python train.py --d_mlp=512 --bias="none" --init_std_up=0.0442 --schedule="wsd" --batch_tokens=[16384, 32768, 49152]
Each number is 128 + 24 x the weight over its row's rms, rounded and kept within 0 to 255. Layers, rows and columns count from 0. Numbers have three digits each. The size before them is the row's rms in percent of the matrix's.

# layer 13 attention value, 128x128, rms 0.0852, rows 66-91, columns 0-127
102:099131101097111137115124085119104165131100129142168118155114089122168148167101135124146128158116094155130155157146079086120092151185072122121133125134143087114137125170155142121125154137094146092095092120138140128109116138125142115143151123135117148133143135164167127173153130189115122067121141161126127112104109119132146125136128116096080110071134116151121127102146107131112136139138
111:119139134144119110159117111101142170091118141104130151141143102135113114141137063142124116138131176125155118127150109124119105103132093123130171099119118108074121140073141159161163084122120101169120148143126136117146152118095075161072134137109167139168138131133141083148132097118138140113163106130125122133143091116165119136085152111137072115163166129132116123132144098156152113101116
092:109098124072158134118123138165099074131124146161113116155163159157144159114111108160169164106101095144127097113132131120105159129133140113143134119127151128153122140136112100121166165136102183129163142140133149106123124105150156077165111160103090107095130127146167146174149108140104126132162142152130192108125120095162137097116102141145120121149103131119092121135118161150151144104143
122:169138139126157143136103131108130139129131115116114151170121128137120125079164161113163122128121100152109136163132120127113118144113177129138119126121111129138136082158091132106056167116134100102171115114159162149127130147119102107152145125140099135133114149089072131113105152133151117138101154123117108094111181121121134186098184166116132131111101145147125127162111175111140074143136
085:118097098123146131123111091155107147145113164128129122124112144136093139149109123142094139110141141115153137171122125156107132143095086137113124137132153133131129080127143116142160153145125126129131123133102078058125143114131129139156151107153093155116113160117157137107143119104093102125192095139146168109119092122164150109138153100153106189161135181060147150160127113154124126115158
096:104104082089138170144114129131165140174112155121133132154132116132128176139130088104155154093130085128135122160132123072134124131128136167164135122149143133148115132151117113121147105150112110120164133132127111132101131117133145145140136168157091137143146129145156147105089129180116142071125119113139193085123097135138095096164138095117158134117118108157079140140120121140174088088127
104:111138150106082136129134145129160161159135135122148154128154134118114140134145131162099123149118082111130162126122134154064107143139116075153178140159098104104119130090123142164087163103121102147122152127123124159153122108153115163122148129176128088092126138083120104129129108104145157178122147142113129117159159121144145128096162086117139069091137115159163148120166135117130114140102
111:116133135067125120184084147097131145143141124092165102096119161103128158105116117108087139131146174128138142157120127107174151100123082159122100096126161149151136172163114169094089080125142126121145127112132115110141147140124133129163113128135131113110136128085124137129113137091146148106135140114118062115083107161114118122158092112158135161121142109141147131130112161110107097123092
097:143104137106081135108124135115152076090130105116137165151165152127126116162163132131124128111126148147157148144106133190143128149122115134144102148159133095138105091147066120148095158114114129202127107136110130132101150123141118132127172114093144110150121132133129156131110143074181132169133154101115118107169136135141109189091127144131142140118129169127148156146149143103110127149154
122:131151117122166106156122117155124094099136103094132133150158139114127126103130093097175086105118150095129122079126150175132130172118061160102145080115129111145156104184123123134126125119135132144130068133133123149095111152086102098120138076157141168122134111116133078116108122132141122117137151110121114175129126108125126102136138121144103168109121106131111097124118103169122103115174
104:114108100107112111152120162139177135198110138133126123082113171147118085134159150130184160072111164115123095139114126152121144103153142159114127116149134122087116121104127124131120126121158126149163142127106092082135113127116120140136177171130143157072140114112166148154105151092139097152131090099141086122116126116124102085123140151101105127135161155128096137124147109138140121144136
156:115129111113118075141073086112166103132165122120128131152137108158125128097156075107145134132102103131132121117150138120158154132150112104144111105121144086115160125097135154135153106095081115100150164171103114143140151073119110131117156113181121112129125114141148113100149091147135109114133191136125127130085097098155111107113134150137135075121127156162110113100138172115102156134121
100:120140158140117125144147139105172125157130148047146120108126110129150137115158133118158152091118154138108113082113146122156129114126097091114142158149131081138098108166132092145061086146130120097126157126126151118122076159135093165133119166151108130118136079170128162104112111141092126114111124069150125095123153124129142145111132117117077110128125107163135116102149107132117114136128
098:104144123101105125143111063149151146115115117187091146139111129153110117159124124140162081096109111119151103124104121140159140127127140113146182149094105105130134121135115111089141176153147133101122107147134151089113064124133119105122083156161102141078147160117151117106100148145122101103147114162107109138120121130154101136120129123111155160097125108148117093143135100165151120100177
106:127154125150128157142115127107132156176117112158126123149138139103118118097130145106163114142138105125092164114109070107135172165154144122115124104134120136111119168146105115096087083152137112131135135110174157190089081147156144123120131103175120151135124137164089112091155117153137145115138161136139090120129119137098105132130130122110170071146139086153110099097142118145120106166118
098:140156100111159113133158121094118107129132156101097084120138145089120125117070138136125150158110076118166137130106126126125127125155132099098158122130087144167142136147185129103158121104143112128124101130129125126176067122144155110154103142125126103116125102137146105130117128143117129111151150139133113079137134097094193096151127079124137093138101095171092132110136175122145105154115
092:175128132127166131166123129108167143090137141106109146104091136163089103084149111113134132088121155100086126119124125146143124127127169141158131078100159137087134132118143132094177103128118105135122146134155139162134164131142108148070110149125126141097164157127126128139125090143126164119121120117098131087145101146118077145113166183134143123097140120140125148144104148140185130092152
112:121154125135123143122133130108133113166112110122112127125132129149134101145118123124159120098143096111117149136131110077127112169121107144171162129160168114149132114099087133114100109159154123145096150099117127107081118105085089119128113129140173149174124160139120113155158138143145147109162168101107118143167106125108105163052136135129075066169147122108087137126150113126140095113139
096:137138119115144138136160153139118104123120145142145135117069136120131149113099098148156092174126131105109098151168078126125108125114145118076118121095132095118127140101165149099127100113119099105083087128143151130113121086120146119109115148116138104123127124131153110144109123112120084087156092139153105138119126141142186083154124126115088100107133122081087140134180073131162098097115
107:126120101135090117129105133127129112104114097135065112111111161171143148133144081182100132107127131151087145119125129105143129099088198139144140089095155129101126137127152172125118119116123104094142122135104090118148182106092160154151147135135136116155099132114131110123091127108151135140109115106124142117169119138124111146133104107131171148176153160083140112133114163130154142117075
100:124132111103082124162138150141126120134125166114157113105120134116145142122113077145121087152122113113131116114148082125130098105159108121103177172128118117073127175129149117109128085126119153114110113118149170124153120116124090121096151143097129150118145132134178122187119127121095133071151148126111161190119147123167155109159114114139103104110124138176114142075137126149139109117135
089:136131159159161133126143124137183132090127128141115143113109088115121161161144118119115180131102137147084153098126138109114105154079151122104124093140118146123139101101121138135156122144133091149134112154129114146159122143109109155112139083137092120098128119112098116103121124129093167097082119127125109038121121148137130147101132136128121107114120112109170116128074098118138120053149
106:144137119148089110135138140149153162093123138127138134098140121098123129142140098162140137141113109150164113102115114147100154077111187115097180120136086144108121132140135149150136138137107134131103105133152127083182116090107153166150143144051113140121104102150091128122082156148138152127149129175124122093106141166168108096106124103148131122094121125158154146113144155162113132145108
105:155146136134125109133118114105099145173129151086129122146170117119136135107156108120089099175101091098125115143142107132061122125113083135119138125108098136095127133111186129104171111114133076135128131132169127094118136129122123117141154156111149155117148081106126115165148122141143122095145111105158130114125139130126160113140140149152100110159120071181126187140114121181123108116097
115:144190106150109149142111128168146118160118175157138074144168159135107115156139150112120122174142140133153106117120128170141119127091101124116114149104103116122126092097151111116144120116135106091149138104096113137168155119106149135181099129113128134119103119119122162200124154145149117150147137148140085110165168091132144137108110115167109135134081086149142153153142140144114100110130
098:080109155124175117145106115099169123076119165166126143047132107128129127125093140107118108135154130142146129144126135101123143129143125147149151131145154106150127113112119152155106144116117173134124122108126091105157107110133149115114124133147079093145078118159125109094115124105115116119159173145100147128128102122142134116074163104113101106121119135092117145111121175056145109147153
# layer 13 attention output (transposed), 128x128, rms 0.0858, rows 66-90, columns 0-127
118:094137113131126173115141117117143115152092136126152102172160087125141185122057097123164139170122083103124106156148110153124105106131113159123141110090110124110113104127162097118117148136136109103124077118156161131142110134135103092135097157134115135140147144146157124111160130144093126105137108111118153140132122094165170118143128113124082130137159110142073146103149072123099126120154
099:099131122147095139179121118117142140128124157123115132099138093134114121137138074162117135132106144127168132117143087121113097136103114157132180133129111153105128135081164139151114101161153091151111150139129122116118145132069114175078144101138179134173122117125156089154129131120130156138130094112131137122158098121160130127115161099160074109151165140111144155125128099170151101082115
088:111107133124133103104127151137093074125132141136133110116122113158176148111113142151122166146084106123165092125106132157118107086127127119117096160111166150150113118147163111136161154137097136132120118150108134088157130128149145113142102188083102141107146105139154185137108150124132116137147092149134180118131117111146170086157085150121129157096117153113106166139111125100121185124144
124:176138127152139147128124134102147129137148092156129119142099130134058113140147187107148158118149101149099154159113148119130161181117146099146114129150109107114117100124061130109100137110141116130145113099111099181098121140119132124162148122131085135105161136130104131116126146126139125148114150114133105145152193121111114179104141140090176122102142121128136107163130152100141072145126
081:103117108107119105098112110151142097098123136142143124102157153128126147163087093115137191115099128108119162149167157159111110119109109114122130109145128181125124068121187130161168160138095152129123127151089104091170161087135110124123175118126114174135118126116146110117104134123088100118148103123123166109152119127192130116125131113163093143136125147113141142154131112115123118105156
090:132115099113148153145114114101133124161085163104142123131161165145106131103157120140123144116105098159097141125103148142136109127132163119158141114136118123149056129162141110135162151161156138138161138160166116143123085121147153148130116172152081145142134107176161158117115134170114149116122108107128115132136091131137108108167102084133121176098127118167114156086101132143156106077144
104:140145140110097167169150137131125126178096141129135099145142128095102154124154123147113125156140071122178168113119120142067157123161132130131169158162123139106124123089120164179121162121140119134129129146122118140103095128138110156147162118148134121078144170114112127145171129146133162165130118142099138119143161096113124148081153117120133101095153143150170160111158147141111155163109
117:121114139109119131134087120107130161144150159151127160095146216090146136106096131110123116129151180149100102136107167106164156134145108127148086116150138169128133154143111132099099158131140130151146146066142127158105144137130140122129145126144155121145131127095161115098111153133129117119125138120152049118082123165135088131149092122152146110115100122146152137131110157131138103087108
100:169133128138127146135132126107154125124094076112123123157152117128112159163126135130120133106163114142172173142122140134133120160110139126159101134171114117125154115122087180149100150100122115160114113136080125128093143092120098123111160117087111071159115136121154120104126119103132117144110154152099130128151170133104084170086157138091116123099163156098123120160122150072094152154121
135:131077102132105140103088083125129123145138114152093135103149125142131168113151119120137134063140132130152111163144149166142091136114161108155138104124113113094159139139139119104096133152178131131110113160140127111090158139088153097142125116159127133102170132085163123138119151104147104121105152134138150084126083105158088107151131145126145105113137088102098099102138101164165113092145
107:140102141129137137166106156153146118159120094140110120099116189182133148098143115157135134097146133129136117108165131115128131116123150173108146130160129188104132144091123156165129127146163150131128121189128111064130126112154127094122163105118118155100197108111161125155092170136142117135122093114107130118109141164116110108149138176153149152127117145139124134116090158139149111124128
074:110138124134100147140107131085161092122140137124147148146157109120089138138149108131133089172100095120159135124154146119122158129180162140133141088134092132118125163161129142172131127146095132089124122136128109143128148125150097105111077123118134177147108160150125129125145116162142079127161171123079158156135131108094137120159194154149113131169107145159124109077156158120136125126134
094:120126136148114124116132126145142204178134125083148152150127081106096151122160163148140119103149142146150117102183106164118153092147101142129155149133110098126134136137118119150104128129161133131127164173130113109116105149112085166148116135132096161124148111169129145157102136151170120126110113107146111104068143130153111116126177139111124107095154100172138146083133113146130104127162
101:112151095131132140139134104134135087147092112152096132107122104167115177131137105143116081099153124101133135138129107132138153135118137134131144119105152063146151151163118149053127145138145141085130109150111118118098136136122112094133096142157084111081157148111160135167109102139122069090166116133120148122140108129148101126117124112138152121084183133150135090090117136145145144090126
100:156140110101132156138123123123124125183122153131121127153159126158133136105137138105158084118122090134117108093106119120162181159148120127137149131108117088110134143125152142100146105167151122112132132115172130157075128160164154086163087080195102145100135151164128108131139101143120136101103174115116113135126120100102106128130118140094166093132117114157091102090107116162115114112113
109:123163126130107133109125147105108154145134158132111096129140161083150134141101140136087104192116101136166140108115131117124153106187108128129168128142137136167093169129183102121157135120133146115137146102156138139168090145153176102170107173138144099123124139143141131146136116139122119124155147138126144132088134094122157101107146119159132112139068111174104146111170179121115113123119
088:144159171154165147196119125113143126137094147134147151099096132174131086101158131105132124124112162119090151101125085137132111126099166149126101097138137103083102119135114131132141116128167111127123174131162153143112136160131125129089091129157135150105170133087092122128156108135118148114135127103122123093144092160112116140118134114150142118120111106144167164131087112114192107087144
082:135136130104161118139131093115135119139114116102096099110144106144116107113149108145120106125095083139153111141131128129135127155121115112163169144126104133112133128100177161094107137108132132165132148113092118131100147124107135119106117079110150162130162129134161109128181106134135169105073110112112154122190133094149078115090129148125111114127192144085112119139077148157159149088110
104:124133145130130138169093185154111110138129146111149113118112118141160115096113087129158090189100113105123073115130104117121108130107117121089153134113120099104142126142124141068128102125141097101139112132137152106146139121133112132143121141139144126122156127095152102146118126157098112094158099116138128133140119090165169083152127107164087140142120147146106137117177089167158093064113
109:148110126128113111093107138117148146129147121096092140129121172171132105127160105175079139140120153143064148120094146088132139076090155138172138130133131132103122139129154164111121116110132124115172148147096123111146137112094156164153158132114150092166116111104085157108123135120149138139111123110159122087146158167151135165108089079123143108149123133103157096123132162106136127126093
112:110124132120126139153124145122104147138143182152148105141117125098162145077119087136104093150137134099132120138161105143111103103116096154125155138082127119103112172133164141112133135145134129141124144083167140096136108161128110173122118112068136153122157115096161127186107128123125137107132108094133150176128137087153171091147145124131110141100155143152143162089154091161114140094104
090:127133141138128135114124124156167149139097150117146127120115097111131134139153128123141161089130141135090163102119088137112105137112157105098108065159143146113126100135097120136121100133136098110132128156135141146175090127132151171118147095199099098146094113129109117129137113148117163129098149112150111054139107157153131165114127113159114068124097106146170096117109121089136108106141
108:157139112151162164152182137136119144129149179140107109101091095141108131152126096169143160107156114145182125124122107139106161120121167138092167133127121136142110146096128168149119150143156119119129085119124125119184130098124160165151137146093094084124083101154101132143093144112099109133149153168147154131124155152144139138133124112126086116125135132149178149144131154146085136146107
121:122179141139091131161128138127114112148142146102164117150131160082130124127105135133101127189092100117123141114169089126089098151154110151105155157113111154117096138111168096125180084180156094134131154111151108112127125126116158147118122123094137125121170125126127127181149138112124147119150106136170093156141133120095173093164149174137118112131118109171147138119141125145123102138109
100:141142096129119119090140128136152130112117139159102123145130155112056139169122180084110135168126133101143126132139160133119124106139124113124125169114069144114144130081173109126156130116155107081109114115119090098166157105106128153146136122097084109113123132138123116159131110110187111143136154124143097108170151121137129093127128114129094141091082081138175152130129118121109103128148